Each number is 500 + 25 x the weight over its row's rms, rounded and kept within 0 to 999. Layers, rows and columns count from 0. Numbers have three digits each. The size before them is the row's rms in percent of the matrix's.

# up: layer 3 MLP up, 512x128, rms 0.181, rows 110-162, columns 0-127
# down: layer 3 MLP down (transposed), 512x128, rms 0.175, rows 110-161, columns 0-127
up110 097:550468502499473489502531508475499456445526480470503533535459522506521525494509501539505494505489511519499552515520451460485480523496468536523484543517491526507518489461519513482475481460497477471498490492522516504459541522516503495503507474497483514461525496478529518463450534541464533501529476475495480485460517475475498519472484535521508501479441517511497498502470541476478464493501
down110 085:532490484532526498476478494476514517527501521518505508445461496499453463501486495492565480504524528489494478512504462504508516466515495466509523487484461520473535496539538473466546490503501503501495486501494449484519511506500540512506512534505510432493474536497521473526507486478462465531532476510491542542512500510505546461477459449502528507495503531456522512467509511489493473533482
up111 088:523489511514472454482511496539496500513535507472539504565526507517503507499420464506490488505504525502574509520495532510494483495561495537485490532533518494474494494485484519488508528454489476452504499505502512503458500534485517471493484518498487477510502472483517534508447509516533556512516521473514516498482486512516533488523475490521518490531537519497497433513479488506503547473484
down111 097:505522471516514520521532494516479511474522529491475534517484503522498511505523479456532499518483567519503487496509479481481483533505452507537470503454490525517509509518486475494469492539546495576496447501506498464537504523537512501548453514483465509481485479518494494508466491514473518518492490494516512474531466467475471508482552496473474488477504511500568476455483534508492504494479
up112 098:521499506527540530515474488509472499481537485518509542540470496491490486498480484459514502512530464466507526473557561536526524503459483493482504471515505494516513549486490501518502492515502506492518506524493516498523522484478529532502458523526499440492506452464533469478505460478502495475502500491544505476534522548491505502523462514499491453493524532490539494559484462526487466473482
down112 099:521495519463462500468504488516520537472525564509470531460509492524518522476491506511494447507513495460511534448522518458516509496483509482483452498501487489515463511513516479455451457521469485496486536517484508497518502464462479514474504516519505527518486490509485486518504467502518517474458435537530482503515505483495517455469488490521504479486498486503506507549536566476525515486470
up113 099:513509492536498505536473485474515554481528532540516513490473473504507530468479515508528497495507515487456518506470490487529540519502503489533495466544520466532519471492492442477478470500484479496524517477495475441470520442516503473491509502501539510520510463503485508468513514513518532519536493476519481492423482446496538511450463498490505510480479459528526503506508487487505467515523
down113 105:508549478521519533528517488488499466496517439559493490555513490491499481489544491505503484498498506525487506512467524551546451467483483477478501476527548504500506496453506505552510496503513501456500509505514477523511495529532472506486509519504546520473491494484500478457468502467465478495517461534456464498506472526543499523495502530497503461486466523494459495500493547487503545507488
up114 093:479487476528497506449517483516503515471528486507454463447469464507510459488502514538523514489482520451523468481496564497520500477497514493514487521504507468514498543496483490457501494535481519504522491541493507504506514487526514485552513473531510523467498500503478497481525488517458517503529519497448482507513530488517473543514497489511464518517564433474509490523512483526445473475471
down114 093:533498504490505467513461482510459461451517468499490504486548489504458496514492499509481504490505508509512469532537470468497494521513471486470532520503491524496481516498529460488516487496489516473478524489486516461495450490490494528463518508482494423495485537531474491480501450484505493500501496490480541449494484531550505485512495492524487492524505546536526526506492500441537565510549
up115 100:493450533510476438494542501498556537485517535495508456488487483503490488490509533458506506509476496470480482506541547484456504552462528524521538516521525507499472474480499486485522473485494471521483478474474491513517483531525506500524534515520528538516473470477510491527483460490432485476499513502535510531448487518477497514493515514522465488500528455473497526496475497478494476470491
down115 094:489481470493501520491491459459570559530469471500455524514515534491479526487462516527507502471492479488471478501510470489458508469489506501516490482515495482526466466504538514471502480506497509439483462507489478539478496490469496496477520493532505467543547502518474523507510546481493478492467483478509538459494472503481504475493436514506495528493526452535507514484488500454513501481470
up116 101:488517507516521531466496501509455490493519466530482457467504509487501511514528504468468488529477520509529480507500516464546493506512462524515523478497512455495496499476499505497498510502565478478491517503500508522481469466460480431516497481472502475520499449524440485478484487479447485508538512464468530485484500472530503514529493439504492518484525442498488551503521538469516517510496
down116 106:492447558500498488485503501480491490502487476528459479504489525515516456464520470522518504510500452480512522462513475514508518496493478541523461476466495534540502488476506460515497508482469502465517464507525471478542467492482477521460488506502526477541525456520528474509479503472513533532465476539522463505486439505448492436491509545512505500526524502478474496498517492487493487515489
up117 106:513507506483478483490481535510512468502467513498507520531489494490543530489532480458463495497480507520514504504534514507477516508518458481530486527463429514509518460476535529498490501507457433506506530507512486504491528501502489485461494448483538498486502520431481502481482496494470525525534531494469494515470482520506511547524483463555549513509492520510512471499515435500483495517530
down117 105:464514530483536510502478509544474461539543460528547492481503484479471511521490475509499502532552503491474475481485469445487507478488512503495491491523523510506461455536484491474519484517552507506487534497488486529493544517476535522469531500538518526485498513500501460492526517503548544498506491478507549475510534447521490514526527481533526515494485520475461470517451489496477502499509
up118 100:510521469481482527495527451496485503513536498542460486517485495530473486504499483525452437468534489539496462506494473486478472496531506489495509540547507497482468474537521508517508448498475506522528509469508531501504480511476536509486473523480462480529500480489519462488486553498546525472512494461460533480500547520477466505526509468518520519524512488467490459452500487524498524504503
down118 101:475476556504496511455462476509495468498466510504485434497496515465510490513526533504518508500497498490506447520480528511529472469498525465509503481483501445500516519518480501501497504474488539492579501515509508527485498465484482493507492509507523442478488513498516483485483500498558486495505486489466499542436520506523505512468452517571495498499510512507498543558500525490517513532507
up119 104:535446489511520477483500477443477528520527514468515512508519473523490511508509494511468498504463517521539475486482452538483470499483503488464495501511505497528510487520501518515472534487508501510479502512491462468547527509503569473491513482523486476469505483499503521460456486481479488472515498557486489478449525544502513471523536501516471484548431475489508528470480536472497493499534
down119 098:449505500533489534463513468477521510540517555532526483517478530495497466484539509493462513483505480506444512508514493491509501516507493474482519477488499488483520508459496505531543513490482543485522506494497497494494461462493504512504475489472520513563521503519499499468480490508449489541491457463515488528477467454482505469522461514492574526451514513492511480495515456498476478502542
up120 099:466499494499472560507515492502485477460492483468474495504484483504502491513468506552493525548468463492495494525484486519497489489509496493508484474485472494494521558469529525499498511475428511495483552506492452510517508483488503479481482526490508508531549472484538500535485494467478504476488572510466453446501488482473521529514547455510503551505516497472470493522528472508508489494490
down120 095:471488489456534499461529500513483501455519468493504502502481537485502544487497470532488498509453493484507507487530546495481490492542501521487462507511506521475476468516494505512509499515505504464523487487496450448459487518503537507508497528559487543568519555514471478516500480453489492520527537486488490435487497568492502534512472479516519475530501482485518492473494520497501485524506
up121 104:516515509511494494509508484472530528501499508524526511539499492490538474489499578481491528499485481490503532561494538498506495465487521518540467465506545515529477521516480532465502492515465497498526544512450505562507479493458506529493467485534506451515505492511521481495509506510468503460527510481442477516497513502526492468474524507543471463506490495479569521520499507502490521467498
down121 092:481501494481488519491494470474451512451453513514498520469467478498497505484490481483538525521567564500488473478500464515514537495530526521494501528506463470515497457542484530465493479518497518480505506491506513486496535484460492474518517482539534525513453501488523492489464510510472522515526467468553531477479516485479456514553514486453471491516498472515514478516510498467497464502525
up122 092:476478524500480511566454477483538499483466480507560492515533495515504454487527505461491501494486515476500523521522468516484519508521487464529529473499465507492535490528488505491494494520507509518464499511526510484513515538482483512512477531460525456461495435489510460513506557539494536439461462528499513485526476501483503518498513489521493516505552492489465501488524500532467533505512
down122 094:520489457513518465487508506493459520482506510493480473466473503512494483442530547485518499496543483506502491484525536500492547474524521486475482490529532517496508482485526498502495521523505503501505485460523535504494494461464488538501557474479424546496516503493496512455528495515533562474509548518495489540466488499488487497490474502483495476457533544495481515494531472471526461481487
up123 103:484477518482508517501521521477473486484523474511465457546452495542480509482483554486531537500493483448481444478521480497489503510477521497472494457539480492487532527518490517506506496524443464510531515526526450506490509509509525513497533495510521533489499460487510534453501523485535507505465508476522500507550496522448471514504510489470523492507507476538537485488476469488482511556519
down123 110:511461492497468508510453485442483541483521494504515516488452484494503484482478519485501496546508534524542452504528513509544519465457511511469526459506510507499476523473482500477493479470515460501534476530479496463514522521462515485503517477499502452491528542490471477491502515534470507544520471496482482481540507466517537449497471509490546499491486519529533500483465522482525475543493
up124 112:469500491526540490487491524520485553489465500503513526482527518507469437446471531503491466490497501499487503474519516481464470447501522471488502441485491493481523492555492501474503471474453517545520463502511498528536500476476470497498497493475485513498499535463497536499503516494543506518518527512473509515474499464533524503545470515468523500515480460480550537536481511481504498509452
down124 107:515499516479462479490478497507467552511481480459465490514512498518516468519469495552513516519473464436522520511508483516498540542545495476506469509517488486468513496517540510503546459549513507480502543484539500504457454488517475495501518534489500495503502484483481554497497510507522436474523501494534504504476530532503493455514504522516494471490473527512507479498470533530512556490517
up125 114:526478483469508493498470534476506492480510498505496579486497534470437480493474497470504438501518498491487487519472510483486490508478488480487494475495482501506547477523484463512518503460526474491494532488514477537489446520453445482491498539518483510498497512464492512498526519475487471475542505481501525465487486509550483489490486511540492443507519483531506545453497524465515538515528
down125 112:498506543487487497516547552547489522511473438482468487504520497527500519460467496527493498508501531461504517536499488499482504489564532510518531495490517558490489522432510490483532501493523504492536488469491500499514495502529501483484531500532502479537494445500508488418478504496483472506471522498466476491514464528498503478525478507508507471478537524519528503489507512496492494482561
up126 100:456476481532508504535498547495495466483494473516486520479467527518492514529504543482543478484517472469468515491502517472508489419496554549487526501496477470500508451496524492459478513521511495484466499477510478522507481555546478499513528471479540490508538515498537549486519489491477487537456529520458508484487502503506516510515502493483520497509485431491471495495490491522511506476524
down126 098:494480526495471542466500487541506494518533529540477489481482567468528493489482514446457461488491508464521531522530463525500489472497536492524444556482463489526545512505521477476493526536513539498502485505510490506524482487464513503489486491481502459485467503499510489471512520496494460502503465469515502516532528506484503463517538464502491442467477461499474511523516481514497520485526
up127 102:513478500516486467512534492490517452513488485466515492520483486518467533489508547514473518492464525527545527518513528524506494495535461515435450465534521534494534500500495496506502512543507513491492454511505496489495505544491502488536490449522523496517490539449510469525514457531499475483495519466503528501479480491471517474463469486575489485549524512490489533518489520519507496470489
down127 098:472494542442509484552469518510525491510523578531491536523503452492536490477526513536515501514484503524469568486500505513553503515505504487502468501466482531528483474513468517572491510492505513491501484470483489529531497464459501517499526535479483526495536501498537525519500531497503505483512477526494514522491516512474442538462460524499499487483500505525524519493498517491523480502513
up128 105:507528509517517514503460511505512492508522435449496532529488483517522429484509482468458516484502498471507511494510475461512465466509463466501463528520513484522493539521458503494521516474465476536494519505512519507493485523526511490493491500496512495500502498497518505549506533549509534493475524486485484518463500473500491442527517470492451514479491420507536518489534533535517483526517
down128 110:534489450504556507461554489521507471520510445474517514519526510493502485504498463522536541475511542480501485506483548478462475486492466514529467503465534504482485481460469460465503502522496487495513494477507507518500485506479545525532499495485482530482524523533457521468513534516485492464465553512498471472536512537486467512498519513474501516489497494488480534534484477450484501469485
up129 086:535426448480525481475538516528496519479508509518517536519480496500510481503485516514502511500530461517495475523531494509467501532522451476521502490498501491501550512519487492528516553464478509477458521478472491526516517523503491490540505485530532453493501487493502471519492555520489490501504518489517567448479517478502452480490500502542513494481481443473502476534467513522494504524534
down129 094:504516587487492536511502458501517532525509500503515536519516513487506502526502482503488520522493513474473555491483488481482531521538502510519505477488519516464532512503527462509547523508533515514488519469533475466512502486524557486543536488530508533508491501509505495454525492539532491471535484481472530519526523514477494470488541487455518464512517552536478520496532481477524498521458
up130 106:525538480482479515535474508544550512473481486537517474445501486511488514492518509506565551499496495523480505471507515515500540473526499503508544479482496475494513528514490501518474500501480494552544492508573476468492499483485518472512462525490538507536468476494536522518465487526520472492519497518466484498455460535518525497481460527505523485500470476492457502471516469487509465511504
down130 110:531503540478517491528517496493530540511493463482475493492491520464498508529522486511529482536537516513493570520541516464447532441488495493496500496560527506442520530496481536469499505518478498471460462536499505488514524495482492537510474470498505508495496527507511458501462491468514470528482516502540515459479446511492453500521537511488527492493498497496490500529471502520498478492543
up131 095:479466536497518454488497478519467481527464530489450495487470507473470493522471509468523534502531521488535484526487500475536536518458464435450525459496513524465525536488505465485487489547505496494511508522475483494537501500520484491500523473535540513517508471505521528519538498518469505538482479497495522496470495512494528476536526454537506511514466508506519455517497494474508486449489
down131 092:510470494496524468496512506494518474506462451536525470483464502489533456518513494480481481526483518506491524479471497514511511476484467481538535508520523471458454521514489512509489524460461507541476480513556491486539501518499519514526502489505448525487431503444503485494497497509520462477445504526496492500510470523504477458501496529531494495571496517501492536504504468476478479529517
up132 099:496495517536513491506520485480480504513553462496514500500532536505503504485500466512477480503498527540543499480513538454434497522471464463522521559523479487500504480509455526516491471495465518517454540496478468496500492525464471511495502521527475504512500450511500502458459506544495495494515526463498549517530495525464493543476518489483493505519518473481492513460505487453468483516545
down132 089:457520496520494498448516513534525475507513542541527517536511516510512469504541538517497463472525513521495525526461535529516508544510524488526526503535499544513491488473481461511478499485467512504533462525495524502482497507560475477522515517457507495533509531500461484500505520513514501473497488511492483464557467529502540506483527499491568489494503492496546512485519471537550496495521
up133 107:487523479540530545504515464485477510504493538455433503502497485509451480509493486527500460545507542486559508525512515503476492494498504525512496520488497491479499458476519496495477447489525534484509502507542556530503492494461511505538503498487505491494544521524500544489517530476531473456527524484485485516475514543481447483481494553493498487508509475551505524516487497549496491517497
down133 108:480471547496467438484517518457513529470448487494485475490476498478485536530509522468506541500514524496518457517505512492480503469545474509524518510485517487509515539458526490506468513514487516552474480543488503484489495479498520487533510469505501476489535479463528446498452508528481563495483493526467481501533502506504507453521458497495496535501504518532490453464488509468500489498531
up134 090:510554465497496486483552500485503444493508481493499502536488526522506547504464458482463545501454455497539507518509506516511497511498532521515524499510558510463552503553488473455504526502502492524473509493491475505517515501461543506487531489465506515509504462508525493528489506476464500529509519502453474511517524478543483457491496541490533478454478464475488521477483516483511518509512
down134 094:457504471455488491483503481463506501456466511524438500487447483510508506494536481482549545522503532490521438510463499506516478520521541479500515488494482494535479531497494486493511488518476495496472544509479519461510523509478471490488515475505497488502510502534474526496511474528496530482530533524425486496511512534441487510518479491481481536498532490511499521464534530445517488513482
up135 104:490499526545482493477483486484487524512467463526504483512501452518508475456468496452514484520474507479521482489446516543506469513458490523538520482493507498507466524500514450497468471512535449540484479533469507498518524507447500454489493472475509505454490517527500532488532476514494488471512494509501529503553514489507543530539491511474494510525521513479474480472497497500433474523515
down135 106:494510504516540524530498490499475501538476517480503497532481542526529509499490511512511522511481554494542530492503498509477523509458570512530511492480548518503479539528536507502490497548556511538498518493502513467494495468527529552464531437546523485546530452494508499473491494480533521492501524487508524501490479495448489490510523499497525471501545476516496500479488510533508527527481
up136 106:436508496501501519507483522551503468448530513489492503461537497551507502492464514480560503519480513487546515513481469528530481478529431506522492471479505505499503513524498456486498436516481497478495500525495491523469511496508480526496460523491519503466488470479495529523456523532487479485476530534483488515478486541505472495490519496442538509494448504488508504481524488458515520495498
down136 107:481512542476520469489485496492493505472498518518510497492444469472447481496501520453501491528487549525498497504500479525512489543442536470539494469505525507511485483483499511532506480527489479512513460497536548493508468523550490510504559456508533527494501547459493479485504509525529511483511518500512465464473516527488541508499490481518481523517552495519473491550528512504514511475452
up137 101:442449489492485477510512484502457483502493523502491504511517476499491502466508509490492480484500515455512480543478551502543525526514516502584502533479503544498478494479518512491513454481486485529516519507511494532484486527495475477514477458527540532506483508503491502505533468503518475452513474521531486493531458517499453490480495461537488499512530485528490501457456507488476457519557
down137 092:526468447531518514484445505509484513546489494527501488526478519499499475487500490516487489537500481540500554459519432472499508461476506510535539499472507476473515528517514465485498464493512517460491528525507528459490508487474518527500514553507469522500472514487521516482518456500497524522471490469498522531486504562492539500482518571498502501501502549505506495514496483486530532511530
up138 087:498536505512498439509505531511513514462516527498477507548522528484511490478476505502505522530496477529481508484499486508519515476535527559531444503464505518495483517510475493466496480517528474514588507515558525488515480508471534504487477485443496517453516473477496516538474488491501492485518518527488503490465492533547516520480479489473571512493544504541494487498509497503507513483490
down138 093:498460511502500486502457500493515474502460522527523479446468535510534530529530540505497477493508510471489512518508514514466530525457517491502511496496482570491494520552516516491478530534485501451467480503531509500519471517460449517491482499486490503492493499451500521444522522509499536522508481502498511463512550513453493502532527544548467481491502462496492535502498525491478456493524
up139 094:472512500528486467505492463516498525488531480451478490519471521499509489518415477536506522477499499509503532497481451465495502513523523528535466528500492497499522467498523475496544490465506506445489470467563496513527527488528542483487515502519499518507490493499517527509505487494468490479511513529478538483488452531516474470450495503511500564500493487482473500456481542512472537486485
down139 098:481498530587535496520497488520457520527499509499527473497488534542491480494522482472477535497476542475550500479512509492542510458513474528516532454518541480506450491523539477522520504488510479520560526482486487518470494504501475501536504475493517481452475456543527482479474495512514479467451499519499536516503501480499528484497516535498498498487492480461485506534510499501534479492485
up140 101:480492477483487478498466487488507490462529511558529469494516517492510502490497483533558485557472532497514511485514495490495528481529509500467484515497475522513539503514496462448539482475510507471498535485486495481531536500520504497521485452512498515468475462503495464520502493458556487470534536512495480477539461498499485495437519492502439528504497547527488472526520536525489516505468
down140 109:460494488473520460484480489444507513495476464490499481504497433533475524482525517453553514484541526515490501510538477525482538500520484538494513524482529505522541515452525491476502521482481503499525537455517471511494506514541514522513515554466545480451475483517489494508523517507484491529489445508492507516488533522519528515494503535467503497499506513480520471512487495553504512459523
up141 101:480491520474524529507518504503495501453503526510487446545490509505496444485485522513510520447479519477496477517517498528480510502458503519518489475507533484484467474487477498514492481537517520527532487540507481479479482552513499468472530473459552545507504523485465515536484506478497501488502514519527476485505555548508467487482514508456530482513549524519467511530481491495486495444448
down141 104:467531489479481520502438516537492530483492453538518508514543483483517514535492522480506536444440474539475487517527520509531496520509464456525493516483483502510518491457506475476502495509474461507474482531464516514528505482534512472504520474510478482489501493492520484473496571519486495476521486488501510491503558470486478479541490468532497458512469527523477517504520543503489538499504
up142 102:562463531489453538517494517479532532489523516507484485492516490492522510514536488481444501504484521460493469521512470508478475500499506498471514470546504550508487500486505468475544517482519525515496498500534510492497449472476455517488506520483547522486523472468548479484487495453497514508501543484512542526529458500493485494520478504475500499435518484522535468498478528474462538513501
down142 102:481502563466505493522505482494488487520477462501488515467495482509496485487495480509481446523508476481507527517480508497493511515459526509481498517463495505499500504468510460517530505551450462565451516503475479505485519540470478505493481521525462520481519478498510465494490490522520513477493471500528517438505511537451509527484529547535504493486538500446482500481536503439504508466520
up143 107:473475509479465486475479462537509476472466505494492517521508561483522478497520481511512526548554513503510501503514509472487448516471494537487429507464466498484494482480495473477519537475510534488539561524541515494466491506524478553513469511486552547511500440499488496519504491498473453525505477523497515508522498520515502504492487481500472499491493526523471523528495521472488528507496
down143 105:479513469480455511528473496567527475455494483472502490514485500502500504485509454458507500478520494486516505540494475497500519525466491482538472458507520512474527499489514527506504535521471485463521483492493463485531496526517435503534506529521461531516528491525474477460504474507497492506479540498486544528535485476482549497483517508515529480539523467484467488526431499495535520494474
up144 105:479458490450504496521522518479500513531533478542496508525550467453520484529517546500536462479497476487508465503440510503477480514509462503518561463513477496496507503510489496469475480476465497490521524493526465506494463515498462474469484481469509532507530531498502493491498531455513467530512531513515528465491527501514499528483538484506505490460504490488520468524518513473491471518573
down144 107:497531517517454477490508493488480495492472474489461472496494476512487509472468504469496535494471486519492551507491561472515486521446542484509490511446465500526465504486475470490485474518475483495470502476484507525486514419506510475510480471503460471506511499470505498501477480497509498441463547467500485516476475533501468512482474493458488477512493457501461513477465533484472500478463
up145 109:505482515481514543517460538470548517490498504464556460495517503466446502489508501509480470496508533470481493514509463461499509529503496489482490507533500494458526544507504472516499499513510485470511486470487469469487531450526495499483525509539468493509543455494523525548527522503462524515497519544482487468461523512506499557500477506549481471483495493467480502522516503550470482521520
down145 107:465487505450546520545523491487456464522490481501483490462473477445500517528503537561497490510499522477530463490494480537556490528528510474495504512523515457483508488456530525547507504458489483481499493479489505493471482512500483517494512530534485504510517463512557500492495517520491513508514486472497502470456538520509480519514495527489504457447475541503477445497493480491480476481491
up146 103:560495485528507470507507551524515493592550503495535516480502502507475518463498503492479531458495501506498491480486530471535501488511501491542492509504522534519497461475491514535524464531521502544501515490527490494490483490521532504485456510476539488495521514426517481455528497500521535500469508515497524468483471502541522490518498482469478482486489504541465493448533487527494507502496
down146 101:532516495506468491499495464481534531472496522519478553533497489515512501522469505482487482496522516529544516448478496508427493470490502542515441487492451491472506480505490506485458514527500493497523464525493497500434498532563493473459490473518531508482475496500515460508505453445472520503482515469491482486500478501506508460542488491508463516488495469535500493470494496495475492475477
up147 100:539489461522517508481502437510511469459454488521501534546497473514552512477495467533497497494532489488543496500500480541492497491527530510474500483540524447482521467558507484503481502463464491507502491496511475539556539528538490502507486455494525514488501514506509497515474493504511493502484522522520533429516482519466488493463512519497446485502515484484507540470499492529505471486489
down147 097:503468529496483511447478538476475458525434477496493524509511533530496511499514531477462561511484483530505456486526502507518480473530543500508542506474489533487485497494530477496493499494525473522508502485469522514534476512526543503495518504492505495514527483505504504504526459511483496526489515470512534532537513537509472482539476479489494542459494457470455515515512439478553499477508
up148 115:529490500507498534489522482482528492488503495475521527519488518496477468524503526456464470504517512529526499540521507531475440516490504538495546513504519482512468506542496475501488467514498488501471468487497498498440482504554497490501494505509484491519550489549499532522464513520476473525500500495535455527498484462498583485552524481536480468472519464499511527499518521465493489460520
down148 117:500472457499478506452523470551526456501493502507525486522491522525528488494501533512484465496506482512495528501527477513473525446537474520540510490484491463475459481471488493497508525514480514566509510484505533526533511515531475521499523494549490502486452476535490482458514516431498487514521501478515450519503495505525495454470520520522461552454507499484495483503520480507477500517479
up149 102:479528456455511545499435519471481476470477481508517517538483467533496467484487512495529499501510515500479487505551549507476490481457486473473523471531512494512515485537500505503463492498486464507510491494511486506481484528551499548499512489449547521500478487548479502511504472479524532520509468502500484464467471490472487490475504512537500534557485480486475499527517465530540498531471
down149 105:532520497507510525472539515498487517523512511486483545485528479506516523494494506530506481547559515452533543519500496490501487483498491520510494508486504430463468473491548502475509470531479526477500537504474535473475476519528480528486540490494518512505449472469515541497520511459543496490493529512530460477479460523474543467496533474497481487495518505524502490468556502513460512501486
up150 096:484520529521526465491500509510510487446500480491516488474503513482479541547463473504460523480514515497478493553507488468491477467501547488493515502507525506494506544530511485491481491514477502475541547513524502500492545489464519491511498476472549493516474485457546511518473540531536550508497503491484505524470458468484468515502510470510502515571509502492526514442458537515493486525484
down150 096:494507481473491526465498495498528512502532512474480454509481537494522525453518510510503504491472457507480473488497477544472490583554498525524506543497480515525498471477529502464495482490468512501504499475521535537507493529480495482498511491466443511507487438492471519544479536506507498512512473448513504500468475497526493553477493542516475499550510468511481524522500503475524518497470
up151 098:478494462523487500523492524497508523474538500501453509506521528490512523525476533498553505495504502520504463467502530494529514458499501498507486491487510475460494461512489489500450451503475469484464522516502497477505532483530546491502445554517525517527510518484473546500499425483508509500454539526451517507494465484496498503495519500445494501547479502548505499522504450475488484503506
down151 108:534472510497464500519504482484547513511504496461497545477461480529514522456493544509523501506505498496538511479518529489490510501531453544478483518468463493467504479528507544485479502508499466527531500479517505447478521494477504512509491469506480463493526492496484496511483518478494526503523493506542489516519502504540507467489477481590504489500571525492520471512552525468513509469546
up152 099:505496494523461499505494476485505472520497488509501527513527497505469509496493466512510475465529506430533470523501478493449502534516529476515538477527453478515501479497484469469539494540516443494499464480486502483528511508524506526521453458484508485504543494519516457486469515435506477521486468500509531476490488509487510468572521453514486464489484471483491474495486516533535512525500
down152 105:488506548484493505546512466480515560495536477532492512502501498531511499483463534504458493516443510510522512540499517510466508466468515508494495483484529507545491510484445465513498484519514506516474500508539525525475508489467508505516467544495483477466531482565484453515500525490484487447529489470550495522503475512493504503513504520475530502448463496531494513479483497483561502515501
up153 104:533496512527500508486504477532505505478485518510527487531497516524499482461543476504479473506461496495517486519492545547527474479467515459525504487483447503516500500526471488542497454478525496569451505534529492477465504542495498481532466533522490497532479468519485513453456491542516456500517518477516529500531485514508494514527485486530496526463474492470495473490533455471474485517493
down153 102:494485513487531482512536528496500538517487479524498464498474461461499486508509508463434444515516496447461505474480535487558536474523519508493507523526517502529481495479507478486509456498485494495503493501540482478478484530496472511489544480488493444467476550491496458512472483509536465482485501444500528460482542494484485484504461510543513515514489513459506500497505517475537491527508
up154 103:478487505496485506474461460498473502518542506560500477508535446514463522440538476476499484466467526533539486489489522477539509498478513480501459513488523487515547504520531527471492538461507543470499500521496500496496450484474506476504483467500503511480521494460489535480493530518498528476514514541513543548527492533504509527500485497483485527501520471507528561485531505479483523485508
down154 106:506507476483467516476531518513504503477523498519501487483491538494489524515557508478504451514512529507516537464553510500521447515554476438501484458523537543516518500507520495530536478488528449497486468496501478524478485490535538497520523444545487480492493520463482497528507498500495506462553433505499504532496495481520504524498472480518512502504487532496491486539469518491515488516473
up155 101:512513519532518491468490525496547448486478466455521486489421489482582482465529494496505512505543488512528498519521500495483518499507520484533503510499514491531513541535470529477485484464502440492486502465483465513511510497521516471500469501479490541484480524484538498501487510494454499515538538537521500471496462501463510490481497503543469487522528482478464508524477483527486475504480
down155 102:504468509503501453467432496494469512522486488503439513511497513492539484486508539526515507506550541482560505504553484478477457502520496523456465513534464540492508513447505482517501507570522470522482508502471493540491478523489524518514515521479524490514513505503519459495513476485504493458504470493474512477469482525512466472483554508512484498504502536513498488511537519494494536489489
up156 096:496497487513525532466496494476483485468483476464495523512523501559461442508505515477499452495443523505509546539487508528528492542475522503495492479498503450509466532471519498489486475538502513492514514474503481519472515479538496493499497487480502478527503531527514495525515523487519491472489521521470514491516434522481503503498492555490469466484450476529498485561461497542520472509538
down156 090:492490523481513449510538468532483482522489497476524477484529532518525533481464436509473516477525487495498528471545453471514476503564493534486487531482500462535474520537498493496509554478508479531512496488518509497469518467515509522483485497513530491469519492506481468526489472522506501496489479478509495500487520531468491443469494493476512538536517497454493456475484514506482527439477
up157 083:494494534563503542515524488432511466493470499506505498491513516500484522547495512498464508488455525477562492524514496508490501498505501492502520509500481500540528490456523507497530459473490487514543566475475506531479485461507504471521491509496486508440490471508513465467494516491486500525527522468509461520492507510483468521500505458458443500488547480516487482513542509466516535480496
down157 086:488508508514483478505466474517461517546492491491508524504496507476489478467535507478537482562518517483527519467523530476490535484476495512533499505488461482511509499521502494561549469471485494507478480507487473545488458476452528494513487499528591500520508474472538466508467522544510479475492490470486501462511509488490507451494496545495474512477509488479508500541515490489525495523462
up158 101:512525518502521507507486512512455532465525457545506536562483525514491512520453534549547481509516505469498483545523467486492480488489504508519490539519481503508508476498486469498495478546475491456479510518518505532464511487493549421511504500483485466478507501483485525484464529516515477517492501530503515467479492516537481467471521509515498506452486505536491521480444502470471503468495
down158 101:489474474455444497518479490488487531526559531478540486504548461488524503528502503459521522504497494477504462479485523477518480480483483514495505453502459525486491515558505502495471528486503519513479513496503539471472511533531538489496462480504481513509489475506472516521501489493490457450498509473457547527533509528512504457481515508491510516549441493502503531469477519460495521486471
up159 054:492486475509470528528479521490528501515522488495515488518498497529508499536508509470507449517504472506487515513513472528496548545507566512496480521480511516521429498533511470520502510514448511483475526537479510496485470507510492439497494497486516506508510480525485514442512487507515563514489523483506514464494480489551491511505509499523531489510482535476523558502501516535483477582479
down159 079:533502508493512493481485498504503497522489521490512476489522525528501527519505497515512490489500517492499510489513536534538522456480513525480461489491520484488500477476513493540499479511501544457481459469503518547526504497529527461516503480446496484536523523491502512500517516532490510507507479483526490517514521514484507507495563508504506479491513497522508500513492468470504498659527
up160 104:476479490544505515522510514496491494500482501482496531465514466528514476506466518480496490518517500511501546491489509502489486494512426498486500495532514455522484556532492528477466503499548463514527483500568484516505469512504513544468475439479528527517530514500499547496486478502485511540510498460482472488498537486484512533498413508483472505473499482506510461505495496487493450523512
down160 099:542466519495519470488457472513540485525542518544509509548502490483465559484534429518491522524483480484525526495505492524541492463496511509495529497488446487515515511466480522488475463497481531539510514473491522500504479519482488466489548549519512490488491514478513448471501523512508516547515515534515534518488463494519518483518540528472504483535515528482532509507511530499526495509482
up161 096:510509507495507497564503495476529484489464523539508537496469468501439501519508521485511481516478519510524485511454530496489522520525525519455497468534509510577490509529540499426470492491483503563508535483508504528513508530524479500477465511509519482485490516519510510502511493504506484511445497481505519521481514508504526486530516504513497532477541504501536511522475490428473510465467
down161 089:529520579451480493512464530481468531489476491516482514496495516502480530483523532497508522556456518531455539466513508525503521559498530496501502486480544496512513445526471480533448517487503509487500468476504512541475528522509529512521473464461499518525536524512514523494492462524479468494510465487499532503473481513517468516492514475479520501485489539521534532510504518512499476499507
up162 108:519496525488471511541525481495538513531494439509478517525481470540472506470542486478497522491502513502501530491499508461493515503516497539491494522504530501456464518484520477503462483498489523526534521540481489499491525491516548485510482518528525527505440513512522535526504525477509531538494515546516524498493468519548492474521506507473452457514553490518451450510517453516511481483523